Part of a small language model's weights: 15 layers.
Each number is 128 + 32 x the weight over its row's rms, rounded and kept within 0 to 255. Layers, rows and columns count from 0. The size above them is the row's rms in percent of the matrix's.

# layer 4 attention query, 64x64, rms 0.126, rows 31,63, columns 0-63
size [105 108]
[[100 126 121 128 100 159 140 171 140 127 120 154 138 180 131 145 103 203 107 160 129  94 102 113 114 114 130 143 109 129 111 141 132  97  82 113 148 140 114 126 140 137 114 163 142  85 112 123 123 210 162 116 152 152 170  74 137  18 145 215 150 136 127 188]
 [103 123 115 128 101 154 133 170 140 126 118 153 139 179 135 147 107 208 110 161 128 103  99 114 115 117 133 143 101 134 110 140 131  94  80 121 146 141 109 119 141 141 111 172 140  84 110 122 130 204 158 117 151 151 164  75 139  19 148 220 145 132 126 186]]
# layer 4 attention key, 32x64, rms 0.114, rows 31, columns 0-63
size [108]
[[125 149 106  90 161 102 123 157 138 114 116 165 121 148  93 143 114 117  78 131 105 122 178 116 147 134 172 162 152  68 179  61 131 133 118  64 129 151 150 101 131 141 133  91 117 139 111  78 102 142 158 111 223 124 156 108 102  94 118 142 220 142 161  93]]
# layer 4 attention value, 32x64, rms 0.114, rows 0-31, columns 0-63
size [ 58  62  58  58  55  55  57  55  61  53  58  55  57  58  59  61  56  57  55  54  58  56  55  54  57 469  60  58  53  53  54  58]
[[110 125 100 136 107 117 146 140 129 141 134 169  87 123 115  77 188 134  83 155 133 107 159 103 187 104 146 141 110 138 137 133 127 135 165 102 151 113 105  92  63 147 138 102 166 153  69 160 140  62 147 185 143  42 136 134 132 117 140 107 110  84  45  93]
 [183  91  89 127 123 149  58 107 122 140 132 114 179 145 135 110 130 140 155  83 159 127 127 167 197 118 170 176 123 144 143  82 145 115  73 105 141 109 125 136 119 119  88 126 150 122 129 109 138 112 126  94 115 101  91 148  33 113 170 118 126 141 200  57]
 [152 116 185 144  99 136 123 154 203 103 175  89 159 129 135 100 139  57 131 112 135 110  84 134 114 116  96 211 112 109 109 139 111 153 120 102 161  86 188 143 113 115  89 100 188 131  96 150 136 206 125 142 123  95 136 122 137  60 117 169 116 120 115 125]
 [147 145 172  84 107  98  91 170 135 135 116 110 162 135 102 146 127 148 116 187  79 141  81 134 113 128 100 144 141 119 127 167 115  86 130  85 142  79 160 123 138 150 185 124 103  94 153 109  98  97 125  75 187 113  71 194 170 175 146  96 195 135  88 113]
 [101 139 117 183  97 110 142 121 102 187 124 200  70 103 101 161 150 101 128  52 128 137  35 165  87 103 154 134 125 130 136  70 164 152 148  98 135  96 141 159 180 124 141  97 137 110 151 152 124 143 108 157 141 157  69 119 148 109 140 112 122  95 138  82]
 [116 129 139 105 107 118 118  95 117 159 144 146 160 127 147 168 108 103 167 127 147 117 166 128 122 111 118 116 135  97 174  91 181 124 132 138 160  32 103 112 117 145 105 255 133  82  97 144 145 174 113 104 167 118 128 157 128 105 132 108 112 114 118 111]
 [150 116 126  87 132 166 139 129 148 144 165 112 140 123 109 125 172  69 100 139 137 130 149 163 127  95  54 109 128 131 133 116 121 154 111 103 100  96  99 129 164 154 190 147 131 130 172  79 104 156 140 216 118 112 152 166 149 165 160 199 138 132 191  57]
 [ 87  86 139 147 111 115  19 167  78 112 179 113 112 139 133 128 129 129  79 103 131 162 109 129 128 123 142 152  89  95 173 131 127 153 121 108 196 152 136 120 173 114 132 160 112 140 161 170 139 137 108 162 123 137 139 158 133 182 206 178 136  89 126 183]
 [182  86 127  61 140  93  72  50  94 136 139 129  84  93 126  88 139  69 127 160 132  73 106  70  91 157 126 145 116 132 105 150 150 128 108  89  84 166 128 130  93 132 108 165 115  83 151 176 110 100 167 128 130 150 138  88 108 111 158  97 150 121  91 165]
 [ 83 158 126 174 105 150 115 194 125 162 170 105 107  94  69  90 101 159 163  84 102 137 137 126 198 159  95 123 130 190 141 148 171 126 110 114  91 136 144 162 125 151 150 169 127 106 102 183 103 125 153 119 120  86 159 139 143 130  80 123 207 172 111 151]
 [145 138 141  85  72 164 173  73 125 145 124 102 111 172 187 119 169 132  85  95 143 186 147 140 171 124 115 119 119 111 140 122 131 105  63 109 148 161 130 211 155 105 142 152 156  59 110 104 155 101 111  86 130 130 169 107 200 154 142 113 130 153 120 158]
 [141 153 112 112  98 132  94 142 122 165  84 175 146 129 139 145 151  89 159 131 119 100 153 142 136 112 109  80 172 121  99 117 123 164  87 218 221 194 143 160 162 179  99 121  83 198 104 134 142 147 111 138 129 145 114 141 117 101 149  97 175 133 106  99]
 [168 149 143 130  85 150  98 160 126 149 142 113 107 146 147 109 155  96 141 106 163 129 160 145 108  90 136  24 119  93 172 139 124 154 168  80  78 142 113 136  58  71 169  88 124 130 146 147 167 169 129 115 118 167  87 145  81 126  73 109 176 118 146 150]
 [121 171 162 116 131 105 121 165 113  82 121  96 137 150  82 124 111 127 156 146 157 153 163 129 111 126 109 108 148  91 112 136 128 126 142 134 189 150 119 179 171  81 183  91 133  80 127 166  73  61 152 147 132 117 136 179 104  34 139 134  83 192 143 149]
 [174 120 146 126 132 160 141 201 172 147 101 170 109 127  98 117 119 102  73 160 151 160 131 127 117 125  94  81 172 133 139  72 167 125  90 150 179  98 122 103 109 169 130  97 124  96 120 145 131  93 121  55 109 147 102 104 132 143 134 171  64 116 182 201]
 [118 154 128 103 125 144 157 110 128 125 168 148 154  58 186 181  69 122 132 117 103 135  67  95 133 107 122 187 180  78  92  81 122 136 118 161 165 174 114 129  72 121 197 124 190 125 134 152 148 116 151 177 145 153 111 130 109 141  98 133 137 127 186 147]
 [130 107 134 126 106 132 125 153 110 139  47  80 141  96 177 138 131 161 149  45 148 123 176 111  96 143 101 130  69 133 111  97  90 136 199  87 160 116 157 132  48 214 151 118 133  83 142 141 122 147 144 143 121 131 129 120 155 158 141 150 117 168 107 130]
 [136 163 110  81 148 210 121 106  90 117 134 138 140 128  93 144 121 100  96 137 118  68 140 124 126 139 144 112 105 138 146 135 104  66 214 106 129 113 139 155 149 141 118 109 180 163 107 101 111 206 134 152 138  94 111 171  84 159 119 123  88 132 117 220]
 [117  82 114 164 135 144 104  74 181 139 105 157 177 155  65 142 124  89 177 134 128 113 108 146 120 138 143 136 106 176  97 133  82 105 128 105 155 142  66 149 100  91 126 105 109  54  97 138 137 104  96 197 174 155 143 114 163 182 116 177 180 118 114 134]
 [112  81 124 121 143 134 151  87 182 124  94  97 115 133 114 156 120  92  73 141 138 128  93 157 200 156 115 108  73  88 118 108  75 114 139 167 131 108 134 133 141 161 188 140  98 169 174 173 173 116  82 133  92 119 142 128 121  59 192  96 156 144 169 151]
 [122  79 156 141  94  62 159 121  83 167  94 122 187 131 158 130 129 177  89 156 117 128 124 132 143 143 119  68 133 178 138 102 147 118 131 151  35 141 122 118 164 174  77 110 166 168 122 162 109 109 123 198 136 160 108 112  93 101 160 152 159 121 126 169]
 [144  87 127 125 156 143 103 137 117 122 176 148 133 137  89 126 212 184 141 115 109 133 175 154 125 116 109 154 158 114 107 160 118 128 155  76 168  74 185 108 118 123  89 135 105 187 114 155 112 111 135 192 146 142 145 123 195  84 101  78 137 110 186 178]
 [ 98 119 149 148  91 125 150 126 104 134 152 150 134 181 171 130  72  92 112 183  97 128 153 134 111 124 173 162 137 172 126 114 105 136 145 103 139  69 175 162 120  99  95  86 115 142 173 202 136 120 124 125 151 189 158 117  88 195 152 108 108 200 125  80]
 [123 128 122  80 131  80 131 208 138 166 118 126 107 117 114 160 125 123 146 126 132 140 114  86 130 142  66 141  55 151 162  91  98  46 143 139 149 133 155 107 115  59 105 145 166 166  69 122 113  84 132 126 132 198 168 122 154 135 152  98 126 128 155  76]
 [118 134  75 115  69 149 113 133  87 105 126  83 110 105 195 146 117  84 157 145 169  88  82 133 127 113 121 105 167 145 143 177  82 172 189 120 117  78 154 132 129  96 151 122 104 124  68 126  70  95  95  86 145 131 185  88 110 116 128 158 151  82 160 126]
 [ 88 191 137 104 125  64 121 151 197 106 131 107 125  15 123 135  93  90  62 109 109 115 138 132 128 111 184 134 114 174  96 124 104 161 141 133 177 119 144 119 123  98 141 111 137  87 151 187 105 151 132 128 125 160 124 145 191 129 105 166 137 119 143 104]
 [ 93 107 121 140 183 161 124 112  81 109 117 152 137 150 104 128 159 122 114 143 141 117  89 116 137 127  99  55 105 144  60 159 112 186  94 115 154 107 121 133 108 144 142 162 251 132 155 113 102 123 149 102 141 185 195 101  89 131  96 100 132 131 110 103]
 [ 59 165 130  49  95 137  56 145 147 105  59 132 147 130 120 117 175  99 131 109 112 135 116 142 146 133  87 169 130 101 105  88 124 154 114 148  53 127 109  88 165 142 120  93  61 131 107 171 167 121 140 121 128 127 180 109 116 161  89 102  79 141 144 146]
 [104 134 111 164 162  98 112  87 103 105 134 156 166  79  92 144 194 132 152 166 164 128 163  66 144 150 107 150 160 125 140 105 122 148 156 157  76 140 129 150 131 103 119  86 190 133 133 143 180 148 106  25 128  76 145 154 177 140 158 144 158 113 155 153]
 [153 146 106 124 133 165 152 235 123 105 135 161 183 117 209 148 195 123 132 118 129 103  77 150 132 143 153 115 147 189 113 157 130  90 137 124 117 108  56 104 118  98 131 165 133 113 149 160 149 121 120 129 141 101 120 122 148 104 187 103 133 186 116 176]
 [ 94  97 138  45 116 108 142 105 102 155 130 130 116 136 146 119 134 138 196 154 136 158 122 107 151 152 167  97 142 165 186 153 133 155 102 172 135  73 154 133 115 135 166  61 136 113 173  65 211 137 116 178 143 108 149 104 116  98 154 106 108 143 156 180]
 [114 118 162 124 121 197 104 151 120 163 162  52 156  77  87 159 149 120 145 182 115 111 126 111 118 154 194 114 122 151 164  98 132 145 124  76 108 155 146 152 157 137 154 136 112 140  81 112 153 104 162 127 102 177  95  69 177  80 163 140  97 128  91  69]]
# layer 4 attention output (transposed), 64x64, rms 0.118, rows 0-63, columns 0-63
size [102  85 110 107  99 102  99 107  86  99  93 108  97  97 105 104 102 100 110 100  94 106 104 104 111  35 102 105 101  96  98 106 102  87 104 108  97  95 106 104  97 104  93 102 101  96 111  92 103 102  94 102  99  99 106 108 109  50 101 100 101 100 100 106]
[[105 146 110 126 172 108  99 129 130 123 142 174  46 125 154  68 161 113  90 113 109 117 132 110 210  89 183 150 132 125 122 118 126 122 157 155 165 109 108 128  98 160 150 107 129 141  85 143 121  76 147 177 146  72 132  84 133 119 134 137 105  97  25 125]
 [155 117 118 119  80 123  83 116 161 121 147 105 163  88 111  55 124 136 114  94 177  97 118 154 160 140 186 177 115 173 132  90 131 116  93 115 137 103 119 142 116 108  74 135 151 111 151 154 132 117 117 105 124 174  87 198  59 135 172 122 124 133 184  51]
 [155 103 195 114 106 144 133 143 174 108 173 165 137 136 127  95 129 102 171  90 134 152  70 191 101 123  71 206 116 114 117 107 119 190 125 112 142 100 186 152 113 124  88 117 177 137 119 151 138 180 110 139 115  87 169  92 159  81 123 160  99 139 104 151]
 [149 156 215 111 113 107 107 174 126 109  99 165 140  99 126 103 141 157 104 165  99 149 116 122  78 144 142 150 215 116 159 172  99  78 136 106 146  89 166 131 129 163 179 144 128 107 138 147 141 116  87 109 162 130 104 169 138 176 142  93 209 138  85 120]
 [116 108 140 152  73 136 149 118  88 222 119 195  89 115 109 158 122  99 158  85  93 142  42 155 118  72 166 151 115 116 129  75 142  98 179 116 123  94 151 151 151 145 151 134 139 128 164 146 118 129 112 129 115 110  66 100 151  96 159 144 126  83 146  89]
 [115 127 155  94 100  85 136 101 129 178 142 140 116  98 160 130 123  85 194 143 113 109 168  81 132 108 118 118 121 141 179  99 174 143 138 118 164  60 106 129 129 161 141 242 123  88  89 145 139 144 123  75 168  88  88 139  75 104 115 128 123  95 104 117]
 [164 133 129 122 143 145  98 120 150  88 172 143 111 119 124 114 159  79  94 100 108 121 126 181 152  61  55 110 164 159 136  94 153 110 140  90 113 124 126 100 149 192 163 141 103 149 176  79 118 144 125 189 137  84 156 129 140 159 176 205 142 142 168  88]
 [ 85  49 120 153 110 135  47 184  45 114 168  90 146 149 108 156 111 112  94 104 124 188 139 134 131 118 137 158  79  68 154 119 108 110 110 131 178 147 174 143 134 113  98 167 105 119 167 124 122 124 118 154 135 140 132 144 148 169 179 162 129 106 151 166]
 [166 124 131  65 148  79  58  56  88 110 124 157 103  99 114 118 101  62  93 124 114 149 114  69  72 114 146 122 156 148  89 128 130 151 149  89 105 141 113 107 129 115 126 174 125 108 161 189 131  97 204 116 123 142 142  76 113 111 141 120 157 114 108 172]
 [134 132  96 150 143 140 104 140 134 169 140  93  90 127  94  75  98 188 169 117 142 134 158 132 213 173  81 133 148 213 118 144 165 133 131 135  90 142 129 186 144 128 181 163 156 141 125 193 110 131 175 125  95 114 138  84 149 118 110 144 176 162 129 163]
 [138 151 134 106 109 135 173  61 123 111 134 111  91 130 189 115 196 136  50  79 144 181 143 159 159 126 132 143 137 130 150 113 136 124  90 121 169 165 136 200 163 133 129 141 155  67 102 128 145 143 127  93 137 143 151 122 232 130 138 107 120 162 148 121]
 [151 144 116  83  92 159  80 148 135 202  84 169 146 151 116 145 162  99 141 116 118 117 181 158 131 106 101  71 181 117  90 141 130 146 111 215 168 183 170 154 168 151 108 136 107 195 114 134 139 156 131 122 125 142 135 140 131  68 137 102 150 118 100  83]
 [137 128 125 143  70 132 116 159 130 156 157  93 115 182 127 134 157 118 110  96 194 117 161 145 135  85 102  50 116  84 209 125  89 139 168 102  97 144 115 116  73  88 142  81 134 109 132 138 146 187 138 148 130 131  61 154  79 125  84 130 155 151 107  99]
 [126 156 142 107 121  88 117 182 151  57 114 124 106 142  86 146 118 103 173 129 176 145 141 141  98 171  78 136 112  94 100 138 123 116 134  89 175 165 120 162 179 101 174  97 148 109 141 131 112  59 172 116 125  89 148 171  91  50 123 113  95 186 153 141]
 [169 129 156 109 144 135 134 190 174 189  72 156  72 121  57 142 117  81  79 205 178 174 131 141 128 121 101 109 145 146 161 101 142 117 100 145 157 109 137 126  83 163 156 130 144 120 101 137 122 100 153  86  98 142 118 123 154 117 108 170  78 126 176 165]
 [147  89 102 133 135 142 136 123 109 139 143 109 137  70 184 149 111 149 133 182  88 108  57  96 147 113  78 205 115  81 152  80 108 147 125 146 166 157 115 162  63 134 184 114 173 125 105 130 127 131 165 181 112 146 106 130  92 124  80 135 125 124 195 131]
 [142 137 130 127 110 144  85 180 105 114  90 112 115  66 190 147  98 160 159  52 160 117 161 104  89 139 136 116  94 139 102  89 112 129 184 124 147  96 171 135  56 219 143 124 106  93 165 115 102 135 154 175 100 137 112 131 129 164 159 127 124 149 102 158]
 [113 156  79  77 143 184 102 141  79 111 130 133 161 108 141 110 127  92  82 108 106 101 139 117 146 167 135 108  80 161 135 128 120  83 219 115 108 105 145 145 160 141 102  73 161 168  98 139  92 190 186 128 132 104 124 156 100 156 117 125  55 124 116 175]
 [107  76 110 172 152 132  98  78 173 127 102 176 183 188 118 115 104 118 154 101 119 111 109 137 122 112 142 141 119 188 122 107  83  77 140 117 144 170  79 151 105 126 139  89 119  64 103 129 148 115  66 165 131 119 135  93 121 184 101 165 203 117  89 118]
 [119 131 137 152 123 144 142  85 196 133 149  96 131 114  88 169 165  92  81 139 156 155 147 149 181 149 107 107  45 111 148 132  92 127  92 138 134 120 145 141 152 184 174 140 122 153 166 162 180  80  71 142 125 100 123 106  95 109 193 102 177 150 145 171]
 [130  95 156 135 114  54 163 110  65 119 107 129 157  87 148 114 141 169  77 118 144 119 130 143 107 153 126  67 154 187 154 126 146 140  88 134  51 152  91 123 150 168  60 119 169 160 148 194 125 128 118 188 126 164 111 137 130 131 152 143 166 152 130 168]
 [137  93 136 127 124 139 139 121 136 113 184 153 154 116 116  85 237 179 162 104  85 121 180 170 125 120 164 101 169 113 137 158 129 117 166  89 167  97 197 127 121 118 106 128 106 184 110 181  95  87 105 117 148 171 114 131 172 124 129 104 116  87 150 162]
 [113  90 138 136  93 129 157 145  82  95 146 133 129 177 165  82 108 115 135 158  87 137 134 109 101 137 147 192 117 180 138 100  91 121 147 101 102  85 194 165 119 108  86 125 138 138 156 212 133 105  98 116 155 173 100  97  65 185 157 127 112 155 126  71]
 [121 187 189 122 115 129 131 150 137 154 117 162 103 123  95 180  86 152 101  87  97 179 170 108 139 127  66 116 142 141 171  94 141  78 162 158 161 111 111 107  91  75  83 122 176 194 126 106 140 104 100 124 121 190 197 105 136 151 149 112 131 142 128 102]
 [103 170 101 125  99 138  95 128 111  92 122  91 100  97 203 121 144  70 142 166 202  56  84 127 145 146 113 120 168 153 175 160 111 153 186 130 135  81 140 122 133  73 155  88  95 122  82 113  89  87 107 111 133 136 165  75 120 123 114 134 150 111 157 134]
 [141  66 123  72 130  85 120 117 127 196 156 107 195 153 102 123 161 120 121 121 113  79 160 181 218 127 137 132  68 122 139 138 136 121 144 155 110 106 158 106 154 117 140 116 152 124 127  71  86  88 195 104 188 163 139 107 141 104 145 148 133 163 136 124]
 [114 143 151 164 173 129 137 124  83  72 102 134 147 133 120 100 193 129 112 116 160 106  77  78 169 116  97  85  98 146 102 142 128 155  78  97 192 105 112 143  78 159 114 155 203 138 169 128 112 131 132 115 150 154 206  91  92 158 100  98 144 141 112  94]
 [ 57 166 122  67 101 133  96  97 150 125  43 138 141 104 116 116 205 118 147 147 104 109 134 123 161 139  68 167  91  62 134  93 126 160  94 133  73 140 127  93 121 135 120  80  69 147 114 173 125 120 130 119 109 110 172 127  91 164 116  92 102 128 143 124]
 [116 138 126 136 150  92 100  98 106 100 126 128 165  89  95 178 183 141 138 129 172 122 151 112 174 149 132 150 181 111 141  73 110 155 186 179 102 117 149 146 126 128 127  60 199 124 106 134 140 165 135  38 153  75 127 128 198 110 144 148 144 120 101 129]
 [186 132  64 117 103 127 127 217  90 103 123 159 173 158 198 148 175 125 126 103 112 124  78 143 132 143 130 113 104 177  85 122  95  99 105 109 125 102  77 101  97  74 119 170 143 135 138 130 134 143 155 153 170  70 130 102 153  70 159 130 133 160 112 140]
 [ 93 150 155  57 130 124 138 120 129 143 126 119 139 144 131 115 126 124 157 145 171 161 154  72 170 156 198  90 152 170 175 141 114 165 116 190 119  77 163 137 168 121 166  67 144 111 182 110 178 123 116 189 160  91 181 131 150 100 140 104 134 136 160 155]
 [118 132 142 120 140 149 124 133 105 182 132 112 139  85  92 131 157 127 109 143  64 113 118  75 129 173 184 119 155 174 201  89 153 144 115  83 125 165 126 147 160 154 130 103  90 174 108 130 184  96 141 115 106 175  95  71 126  55 141 137  89 150  82  92]
 [129 126 117 119 176  94 117 176 128 137 115 161  48 114 143  66 153 123  96 140 133 117 168 116 209  98 170 160 136 143 125 117 121 130 132 164 136 144  89 120  69 136 139  88 167 137  85 158 136  74 130 196 150  76 114 115 119 111 141 132 118  79  60  92]
 [187 121 102 123 109 132  59 121 159 161 117  90 166  88 133  81 144 129 142 102 168 115 108 160 192 112 184 186 139 178 123 129 163 135 103 139 134  93 122 148 119 118  79 122 164 107 106 127 152  86 104  93 112 127 105 178  53 139 172 105 130 135 190  91]
 [143 112 192 129 111 152 115 143 182 102 144 129 157 134 140  90  97  68 148  91 124 133  89 166 114 110  87 215 101 111 150 146 117 196 106  89 154  96 163 129 127 115  87 111 191 146 122 143 154 192 107 156 107 149 134  74 138  67 116 159 116 101 132 148]
 [138 181 190  72 159  90  72 176 153 117 109 135 142 107 122 152  98 153 117 198 112 130  88 166 109 140 138 167 152 126 152 133 106  95 125  80 135  90 132 131 143 195 198 112 128 128 140 145 136 134 116 106 173 129  78 171 142 168 124  88 202 137 100 123]
 [100 122 137 171 102 125 145 118  85 194  94 187 104 136 120 141 128 125 128  48 131 160  36 172 122  91 130 113 119 131 130  76 139 130 183  91  96  82 124 142 209 114 163 131 146 125 156 143 111 108 105 146 115 113  71  89 132 101 145  97 111  96 144 102]
 [102 143 141 120 103 113 123 120 132 184 160 138 149 125 156 116 129  76 202 131 160 102 166  97 122 143 105 135 116 148 179 131 183 108 140 129 148  65  93 115 136 145 141 255 127  73  71 123 141 164 127 100 170 102 106 161  90 115 138 121 124 104 113 128]
 [151 103 147 107 151 171 137 142 141  96 193 129 121 114 126 111 170  77  98 113 136 122 169 164 137  82  70 107 159 148 123  84 158  95 121 128  94 112 112 126 172 182 167 125 100 135 183  76 140 149 124 194 134 110 147 129 129 159 162 191 143 141 189  60]
 [ 66  77 155 161 114 103  17 180  60 128 152  98 126 149 107 127 127 131 101 113 125 178 143 117 140 105 147 137 119  70 125 128  98 142 113 145 176 134 161 113 178  83 120 180 109 146 149 133 158 142 124 150 114 130 148 122 152 157 182 172 132  85 134 172]
 [162 106 168  54 144 109  70  64 125  94 142 170 127 111 148 145  95  86 111 119 118 108 128  58  97 122 153 107 160 118  84 128 124 104 138  71  84 167 139 107 112 126  99 151 143 100 190 195 128 100 176 124 128 145 141  79 103 103 166 117 146 114 104 173]
 [109 163 110 155 133 149 109 178 142 145 152 109 117 127  89  58 122 171 159  62 129 157 135 121 211 181 155 127 155 201  93 142 172 115 162 124  84 119 160 125 148 126 172 184 148 140 129 175 115 115 163 115 125 106 134 106 148 148  82 133 188 140 104 159]
 [133 156 126  86  83 139 167  84 116 152 133  95  88 120 182 106 190 125  68 113 144 170 146 178 164 134 150 148 115 128 150 119 144  99  99  83 169 160 152 212 146 111 120 140 160  53 105 124 149 120 132  84 159 152 137 123 201 166 139 129 141 149 153 149]
 [121 136 103  89 104 137 119 144 126 145 103 160 173 155 151 151 135 108 132 135 117 107 145 139 160 108 111  67 176  99  70 111 147 152 138 199 228 184 159 151 154 139  87 167  97 184 128 135 121 147 169 139  88 138 109 109 100 113 166 102 172 127  80  87]
 [133 125 115 152  96 131 120 165 138 132 167 109 112 172 129 125 164  95  96  84 172 116 157 121 126  99 122  52 148  70 188 119 101 140 165  76  69 133 145 138  63  91 163  83 139 111 139 150 174 165 184 145 126 119  79 136  80 115  72 129 168 133 129 117]
 [122 150 164 134 130  99 130 158 114  36 114 130 127 133  86 110 142 118 182 140 179 154 151 144  98 146  99 100 116 101 134 133 124 136 144 111 168 179 125 173 170  80 156  81 105  73 128 141 100  50 149 134 132 113 131 189 104  71 146 124  95 200 123 137]
 [171 113 120 112 151 134 124 209 157 179 102 147 124 165  89 104 148  91  58 177 157 197 130 106 119 130 112  81 147 136 137 101 140 129  95 149 145  91 137 119 104 154 137 115 119  76  95 150 126 109 126  72 129 134  92 107 134 152 125 167  58 112 204 167]
 [119  89 109  91 157 145 143 125 119 141 155 144 165 113 193 154 105 145 128 158 114 104  72  98 132 153  80 186 129  52 109  74 120 146 122 141 142 183 113 159  67 135 201 116 154 128 105 112 136 105 155 194 129 138  98 137  78 117  86 117 129 116 193 121]
 [169 130 126 143 114 157 133 159 102 129  53  83 149  64 157 123 115 141 173  53 158 139 180 139 102 148 136 135  80 150 105 127  92 137 185 119 126 118 175 160  57 231 162 138 120 114 158 150 116 135 151 127 158 141 146 120 165 144 151 127 109 128 114 143]
 [137 151  95  89 147 189 110 100 111 135 108 153 134 100 117  99 136  99  85 147 117  82 126 118 125 202  97 112  69 151 137  90 137  58 180  79 139 126 148 146 139 120 135 103 151 156 111 131  92 198 137 132 117  83 110 188  84 139 103 114  78 109 122 198]
 [104 100 115 156 130 147 102  88 174 135  96 176 173 175  86 116 147 102 163 107 133  98 125 156 115 112 135 112 125 211 114  92  91  81 136  94 165 161  87 165 113 113 132 103 119  64  91 136 134 107  82 202 173 173 115 132 140 172 149 144 177 123 138 159]
 [134 134 141 158 124 169 161  71 180 128 123 110 129 115 105 164 144 104  51 132 141 136 116 140 177 161 122 114  56  91 135 123  70 106 136 179 136 102 135 152 106 183 167 139  97 123 147 182 163  90  72 131  98 101  99 119  74  91 158 100 174 166 140 145]
 [147 103 157 140  88  57 130 134  71 192 118 120 148  74 148 119 138 145 106 162 147 127 104 178 131 142 106  92 114 178 159 118 153 154  82 147  66 139  94 136 143 163  68  98 152 159 115 190 110 114 113 185 165 166 117 138 102 137 114 186 169 136 119 157]
 [160  92 133 131 131 150 120 134 149 126 191 155 134 146  91 101 244 175 165 132 117 107 144 168  97 115 118 116 133 115 114 142 134 104 154  67 183  94 185 121 113 135 132 120 100 182 109 156 104  88 116 166 141 155 127 129 176 104  96  88 137  90 169 174]
 [124 129 130 139 117 127 172 137  88 130 164 146 131 207 153  97 125 116 129 203 129 113 172 126 129 144 129 146 120 150 118  84 106 112 158 115 110  85 193 177 133  97 102 122 105 143 176 198 144  86 163 131 150 130 131  90  88 203 128 143  98 191 100  80]
 [132 163 151 109 120 118 110 166 162 145 133 145 107  91 129 197  75 148 151 113 118 181 153  90 147 132  74 107  94 150 167  66 117  66 153 106 137 126 149  88 123  46  96 138 174 173  93 114 137  91 112 141 137 180 169  86 152 140 160  90 134 158 143 105]
 [120 157  63 114  70 137 124 138  89 120 120  89 112 103 165 138 117  76 144 152 183  73  80 123 134 105 129 107 184 142 177 194  68 171 157 137 108 109 144 144 133 117 172 125 116 141  58 118 105  91  91 107 128 145 162  84 106 149 127 169 162  90 154 135]
 [134  84  91  69 111 100 131 137 150 117 143 128 217 131  99 133  69 128  98  88  73 102 185 145 191  79 162 135 107 116  99 112 110 178 143 134 125 101 160 109 195 115 156 128 142 114 147 128 110 120 196  97 176 153  94  79 154 139 133 132 118 130 149 124]
 [ 75 146 150 155 169 167  96 135  84 113 123 157 120 159  93 135 191 122 159 126 143 109  93  87 134 108  85  84  98 138  56 162 143 176 105 128 180 103 143 129 108 167 136 155 206 139 175  78 128 119 143  78 134 172 170 108 101 171 126  96 133 139 110 110]
 [ 72 172  94  59 105 103  79 147 125  99  53 114 158 103 120 117 182 118 116 124 113 123 124 144 129 148  58 172 112  92 114  96 137 139  95 146  54 103 120 101 160 148 103  96  61 118  92 158 150 111 155 142 141 106 154  95 131 146  94  68 109 145 137 109]
 [ 94 129  92 136 158  90 140 105 100  90 129 134 172 102 108 164 206 149 152 156 149 132 162  87 174 127 118 172 169  85 108  80 124 119 181 134 111 130 135 136 120 129 133  88 179 141 141 142 167 156 124  42 120  80 120 131 145 131 182 212 149 102 135 123]
 [157 124  87  98 124 169 134 231  98 101 107 164 205 138 192 153 157 115 132 120 118 129  96 112 153 171 139 106 128 166  90 164 108 112 110 138 105  89  71  92 108  78 128 155 120 123 167 165 139 139 139 148 151 103 128 131 160 100 199  99 116 168 133 144]
 [ 74 129 147  48 115 133 143 115 119 147 139 116 154 150 145 133 109 136 171 145 146 161 108  68 158 147 165  94 162 156 144 133 154 138 113 171 143  56 167 130 106 129 154  75 139 112 179  69 188 162 158 198 142 100 162 118 132 100 144 104  95 149 164 169]
 [135 126 179 145 128 191 120 166 126 151 153 113 140  54  92 128 156 110 159 162  95 123 117 110 109 187 200 114 105 184 191  98 147 149 107  70 106 185 120 144 137 120 147  86 106 148  95 110 175 118 144 124 112 177 120  77 135  90 156 126 113 142  90  97]]
# layer 4 MLP up, 128x64, rms 0.126, rows 0-2, columns 0-63
size [ 92  98  98]
[[154 160 147 141 129 142 110 145 115  92 198 157  85 130 135 138 134 134 152 113 103 122 143 104 209  97 127 118 114 162 115 129  37 139 170 127 171 117  93 125  88 185 111  71  78 146 186 104 126 169 119 127 183 152 153 183 103 127  90 122 147 133  90 110]
 [163 132 136 162  77 123  81 114 123 106 125  71  70 135 130 190 147 155 139 176 163  47 135 142 150 129 142 154  74 124 143 126  67  95  91 165  96 172 122  97 108 161 133 123 109  91 160 123 118 169 189 120 167 143 116 152 156 142 138 145 184 178 117 124]
 [108 128 123 103  52 132 113 122 140 124 171 133 166 133  41 101  51 179 127 157 108 156 177 146 113 114 113  83 147 137 149 127 107 164 173 115  92 137  98 108 101 140 106 184 134 133 132  97  79 101 141 173 126 132 118 120 115  98 217 115  94 133 163 107]]
# layer 4 MLP down (transposed), 128x64, rms 0.102, rows 0-2, columns 0-63
size [ 92  95  86]
[[153 133 126 198 131  56 103  86 114 143  62 107 148  85 104  68 152 115  97  90 133 138 101 129  97  92 126 118 114 153 141 116 119  78 123 130 152 149 129 119 166 108 122 132 122 146 148 142 137 126  93  58  85 101 186 175 151 109 142 176 122 187 200 142]
 [139 125 130 124  61 112  81 147  77  44 127 153 127 116 178  88  80 114 119 101  51 134 116 115 127 105  99 117 143 131 134 108 144 156 115  68 131 131  64 108 127  99 161 142  96 179 137 165 133 127  71  83  69  94 119 154 150 109 138 131 157  96 168 116]
 [118 150  72 122 200 115 119 129 105 130 164 138 152 132 163 107 137 131 132 141 192 151 120  67 103 173 151 146 149 141 107  94 111 103 121 160 129 108 114 181 166 157 183  91 108  85  77 129  96 172 102  98  83 129 172  97 102  92  53 112 181 119 150 139]]